Each number is 500 + 40 x the weight over its row's rms, rounded and kept within 0 to 999. Layers, rows and columns count from 0. Numbers have three digits each. The size before them is the row's rms in percent of the matrix's.

# layer 3 MLP down, 128x320, rms 0.136, rows 0-127, columns 240-279
097:514581533486504500473498466547501490460480451560536509500419521518426495523583570472532489510512504477473421493499457488
102:505577514510499482463470477555568623463476489451459505509500425455502526481524468472531461483570475433437539516540575529
101:476450500509524482483435476561431535544412488500555451515523499463497490494495516452519563497476532535535520471476492507
098:477498515514508503550464559499458576515477468556527571534518479504502491497511467507498486510472539573409528501509506442
100:525488447455523540505493538485504458565477546466557486536468509529506524515485538459567491461550512469565513511551488539
102:509513564433533561430474501459473568544504356452476484460503542496496515542467410454408410444419510508465421489498478521
102:509527466500501527481460541512426531516484581508517463466504487540411548439548437471465472478570608519506509511598607497
097:526455461547543484497542495517590451509467469501444595479546407522495513558538544503433497487548423555502512482570544529
100:554443550460411508505502477455441436498491443480564409511537526542541420569493531436520504501511519480503524407522470556
097:481534456467461428408526418454561449557524475496593483490493454528446518491434564490459599501490482464461598485447459531
098:534492465512495560486489504493501528533498536477467481511458539448552480514461498570496484594493535529542540478531457535
110:519545494483556425523516478461467492515522458508551529464465525480423545544496489531550435521554522440526498560498547549
094:439538444548564507529490517504485492492492496476441441448531499500501403591434518562507506603464445402521461484494508524
112:515574495508479507481505545534470533514542543481427565531484484548475551446500468561498484556508518455551518470483496563
097:532464516490494481510426509473569494529540436478451449496548528486567446464478476493561491490534513407492522561484560474
106:495470478457467558443494497477422489546513446469536478545491535501419489530549442546555444473488435462517552415492449459
099:516570428484512418520427513515505484481506482520533478435535538486507583535498523575517450488471467604560542528548446501
109:504435475475492467447434495566475485492462480467552503477520451547483513438529546477496554467532468526522530531542505506
102:468485454478455500518415537542567502469527480597470444510460508471498514523450469479441581426420459480452466541496470495
098:396522518443532458487523449545465513516534525549485605551455407451550516527483446451503481488605524535478507562503526514
093:487501535543570506579536477527476583519516523506536466520437515520431491543491495570521508535454544491529482495524492503
101:477512478466427485406463546552550564491513498514441506493499498516549506407555509500502557471454578471480500504470462578
102:447461481508487444448517497463482449538481514539531430487470530428460544508399458460443526545576520517562545477542488621
093:462441502459510511454608512449476520509498492498481532460500535509421543513468497476463484488560433462518399531506476543
096:459516512446474498472536551492452479477442555457521443469450542496555484548502541500504459530447469516491548570451533530
093:566519519485454473536540498538474479500444525539547512520512516555508467524541502514503422592513414493500487448491518494
092:486490504469554500517478502504536463493540526563472467534522554486523457530524439510536447501479523526429466551522523554
104:544516552486503478482519473524546535529479390473416490545405496573473415530531489525508525534495523523495500483541545503
102:484476509462446464511552525472490493537468484453419520526510527517485529531564503463450563492523476508501532437576534515
099:514512469576471457445561521459558497410553573490463532378532450446480554517508588554537507467467485482498495518506542560
100:467511566520528515488594471450536525539510525540505498576562457527496523467539525466505558484470464469467570516520551563
101:505473490509501501529451511500494500534437511487522454450554459492501469435564502512509518485520499554468509488524480404
097:496452450514459482487522437521487473419452493556581488559519514488475462561509451522510548490449468520439485522521500498
108:545559540493488487497511439479561540421436500478462581490518498403470485568544521498500464523537453534441569434499501546
096:542572469483553465561479488486443459562541439519553518458501539463552445572471449522421475555486507497491438498569485600
097:557540481501551510582527479500496479588498500554508478552480500523532464514551454520414460494509428559547599455540504498
106:563538531456469482522477482425545411490503484437469478541490523464557510516537505455501461459480500471520578533548448484
102:430518550482565439477493442523450495567514471435508533498498499481512430476456545436501551464502514493505514605460517480
094:504515543540536467525515499571524491539532550510414466508491485499492513513475507496489525533544426622551510548454484531
101:502479483454507450460502536567519525480558529495475479448530482498525477543457542496478539581536525547498533542526384462
100:476543466546541416380510526464476563406382515435497479512491499449491521517508455524471533537532500493430412474439473562
097:450473511520458449490502505528541466409496522582509558492532426580519490493524450521426496457607411553432491572552501491
102:512510438517494556461475493438550495563441591481456480473460499441502524504512569468446522556452592558558513478526504489
102:565513461501542503530587429509486520463495562541540489479476496495481625498513491485465507521528559495508465490514527458
099:566521527493494492512490458449445504505478481446488478465412470563465487522409507503489572537510523488445534514469495499
104:485476521423537518494580524562469476511479512530445499500443557431514498503451511443532516564525523466498500561520577513
100:566516469483508430504494443485483553494462465476487538523520535493529413485554514467567495479395401428564470570456494415
091:483487444523461512510537482486477419503500516512530509536517484491530444453452529560525570468452454454474528511566396548
097:538598508518562514516511489560500449486503493505466488461498491506496543564433507508541479565479484500535490475550562503
104:503448460587560488468489460502421501515519473479452507443481474448508459545454427441493532487474534519525481483521497466
101:537473466519520540463444604537458483542498497474510551484527469492524478513460464456537526507449441453548492420445488525
101:543491414527519549534427535492473493483524504557547479491491503529514522490517449528447487470499508466487473457484511503
095:542513470533512572517502526397515525528510510438484536464547474509535449480498503481516488443448514432496536486464472490
095:547480478447531462478506460574522467500489440546521528498514544538446466439525601565502510516567554483423509521471545454
098:474525536477406471507481531535509543527465465478495490522471488539490521484452433546491481487566497426551519557503497405
100:466462594526472483446461474557458518513496537570544473561511452491482533524434512563547449502540520536463576583512504524
101:494524482521438525481469485509488615549525423539517498475496524505459452525519499444526510583481517477475501469518478515
097:468533502505524502479540462465504475559544446543481555467480521505457522492497486506413469499492448475451527501544519584
098:450465433483534474457447426470503518469538544531508511501465510464517502534492541510503545601481586437531492454497544545
103:540518453525489534498440560553469472469446480543458532490549505557537557451514527472496466512526529513494428464516467502
098:535447532462440433524522525523489494558474543520494505462476470510523536490564471426590546496528536466514529492536486492
108:430458538491562536436464504564478491535411505512511527593456534547508537514487476556553468505506451459462479486541523469
101:484502491477507466476499513536523462434491542550502476466519501500531482436479510508468442494539528571462442525400460548
108:485498460506467592509489533535512536472477527555538503429548452520502513585455518516489463518516584551502506525496506461
095:475530516461530512468487439482517498560585519468536462503430421433528531488468471558504505537566504511495498442519429514
095:509508500480485456538511455534521489465482519530520455471470530588500503469539552534571449528507570517526502491556501567
101:533544501509488526463514458527504456457469502406484556510493469386538560448514526525485497420509481489544469472475508558
103:543525478544508494404508504480461485536450488514554481483515454471502516537542504518549485568516546456482546504473486441
098:375498463408493485512542440515502535516461479452577498569527539438492479521544500541472480463490419499483415429527567494
096:466447505532479473480506536466543481530585479553507459562526490491566472458513548470471440570472506551508474457498570524
105:504512523499532520404511509582474448472479471545555530555477488458518489461505498497464598538465520486455527410510490519
101:547475562560486461459501465475469495471501578482539522497510515445520550476510499447502547485462481527462505509506481555
105:483536532490507488518441438514557520427471421555536472489490468546504479450499473465483412477487472546518563482489508493
100:482514523488474513447561446561545483548525506571554515500504488468491473514444486529447519543531450459509499504493533518
108:479462515491498493531525511523492525557510437480527506516599535514482473479382531520487497520494483466436437486520487547
095:436537549540479423559501402546517512517463558527579538525479568435467505495485543550467485462448416443498552516544500496
097:449563450496514513488557504514483552502520557460468539513479537529502468479498516537426457472474518494515452535455569569
099:539450546473525502529474505505525525516530540516548519565546509517538451585576409448467576515565480514451491523523477562
093:441524439582494585409492467533512474504543451499520497531522575537582487502519555487492487463532480546490536569444472536
105:500453540487475484551526462471567446474509492441462445521571503610553495504453511523536530507442491461498517491544446471
096:439566449450546486470472476558508539511464506458431466510472558558485457484526448467536465522516532524466441455436489583
108:414492524507492470427475502515507551519516481560463494483510416531399477490525521568495470458501629479459501559433515504
102:496488546492551493475456525553490479471502457515495518423468468483487509476481456514484518502502484445527505474485561488
103:547505519529481445497550437430452518581499500477554505510438558509465544492481535417464472497529413535502542573426486474
103:500463498558527500531509477476513480528471463487559548488537500557487572523470496496465444611516511474499537500577504434
098:523519475498561515485487458517498508491515503553481490465558494468422485491454490416497477539492508445468496357436520527
095:445568506493515513491478529466533534502481464462482501524495477486395467427448464445493500451501491508524506420450492482
099:545530455532463543470548528468512469538510497428477551570490494507474483481476541454487492489510437496502498493502515503
102:486521439588506581462519490484513544571607510424556543525495534417457463529530479497473524464470535427460495499444506420
103:460529388452480495488532502469438537477531465554435491381469459431538460494490458489450517487547583445415491460509485477
101:533556453544507507482465491513494529482593566455484507597504536491551502493484557523580501529514515421538481425518496489
101:523506461591535467500502478485498493504475462528523511482520508573543486436482503523476460469501478504530562623496507501
107:462481561398489469599571476503442494512516498522520547459495503496491444463419495476510485501522479568430462516532476514
092:451481547531478498526462463492518466480539483543562522489472490473541559506474456498489550521488557479485519522432522544
089:495531438532498494431461505500516419443493521447465444489492489514497506515486453421514549577498432615575529512543451470
100:496406467521470476455500505456482478549508485530494505472595530496498460579486463522474528510512490406545433576508568506
094:534526510512431446485536400424541580491559451474478480519450563489430489508530456579507456485515548503446543491496490551
108:441538504519487517485535525519448523482447509510501545539539512435465465515462507433533472458548428528536471467535536570
095:494505481465478452457541434494573566498520507502501554455542538525505468524561415512492537458509482474491429509478507508
102:485548540478492488464572482422490528484512455435547477489512544507502474458490433501519461465567522517487460492521574514
103:475501507507445586469477506455494567470489522528559558486505465459542503485540469521470429506435495526600534542493495420
104:523571396517461539479484544577477512431515580588467518450589472471502449522462510506523464482501537516456497489529522501
101:490486416475531499501481482417452441529470545466491559470572519487521530405454531420499479460472459569456509489547472480
107:514422460448492599530503492521524480452477420423468492500581484479547595471484479512515538441529520518531468475471521479
092:516458529453482466532510539459494485436575518493537489526483452455507457494489534513492502469470470548507507488482506496
098:532507543479627478522525499527470438462502539435516415511486536484537545473478470515553532479483476471486519506561547434
097:477492439476502527522504460501569476483529557467514528522449487520514522495477466544490526471442483512541479431514528504
102:520503524546441446495486495476521450509488512476430454579509530503527477520525536433494453502511563477557523493480463509
096:558505492539496495485515513440460519552608507564489496445491519506519473500589472476486564460453464550476419559489474491
096:558456519497465516500479476502482517490517543527531556448530528519485505489444445530502522461487469491529492532550470451
102:400535571435488593503514533520529475528526457520510449518532540492473549517480508593476529509434491463478537509509524533
094:464453512497572474527525403481477490567483534542490467441473525522523491544454487472482511519425505525425466561495469457
098:514454453502530514459580520536506477526482591523544461458427414416505499461524502548456508516479562532535541614487499540
092:468535515546535527490492464587477521526460487438556475519484527530505439454518540507452538495472540521491511511541467526
096:597442398482520509509510468495514491494475521519484515503491569548507482493471487482404504545523420486573488475523500442
096:442532519449522514529480547520462519490496520497498540398543485494529529480492526522498441485471474441455372584568436459
098:467534532594531457418524448487619518444525510532467449462482464525453535481495534480458487487521487464475469513416538483
111:509487537433475487531462511587529513530498478526525435467464465530474457511534587523461469427456583435459405543496495532
097:522419487474452498531484516495463466462491527486481501465486472485472539543478445435472444519479453430511483464470476541
101:473474535491584559558531555535485536532507573563450535506440435534501447470470497486467537486499531545505441447446505497
100:576537478566463525497432471514431434543525444505518465530457484417600529464531501561540508529474567504466508519412517450
109:543566488554565558474510500451419437441557549527473482501473506563468517533464472454429476603492556514420485434499502454
096:481508545489538526500523555527444491530487520561465519505447447442515498477547428461411496466508497559476512471455463489
098:525435438510501524477428494367514529533527491425499531482548453554492464524479546426451491466491487534520484470479551527
105:521446430473519444486472510396524510448545502490457475472488529536559589474521550538561518543547443512431475462561559455
096:459529542548497550540501521475423576441546510473488504581512511540493489440482490499534456467456504485536447490521478479
102:444532451575491558553492533555497567479452528541589478471402494540465494436484474482439480512520489502478497474468468489
105:498537485508626427569519551482528493509524512504571511470547460473486457461540569501517495517489455577490433486492555516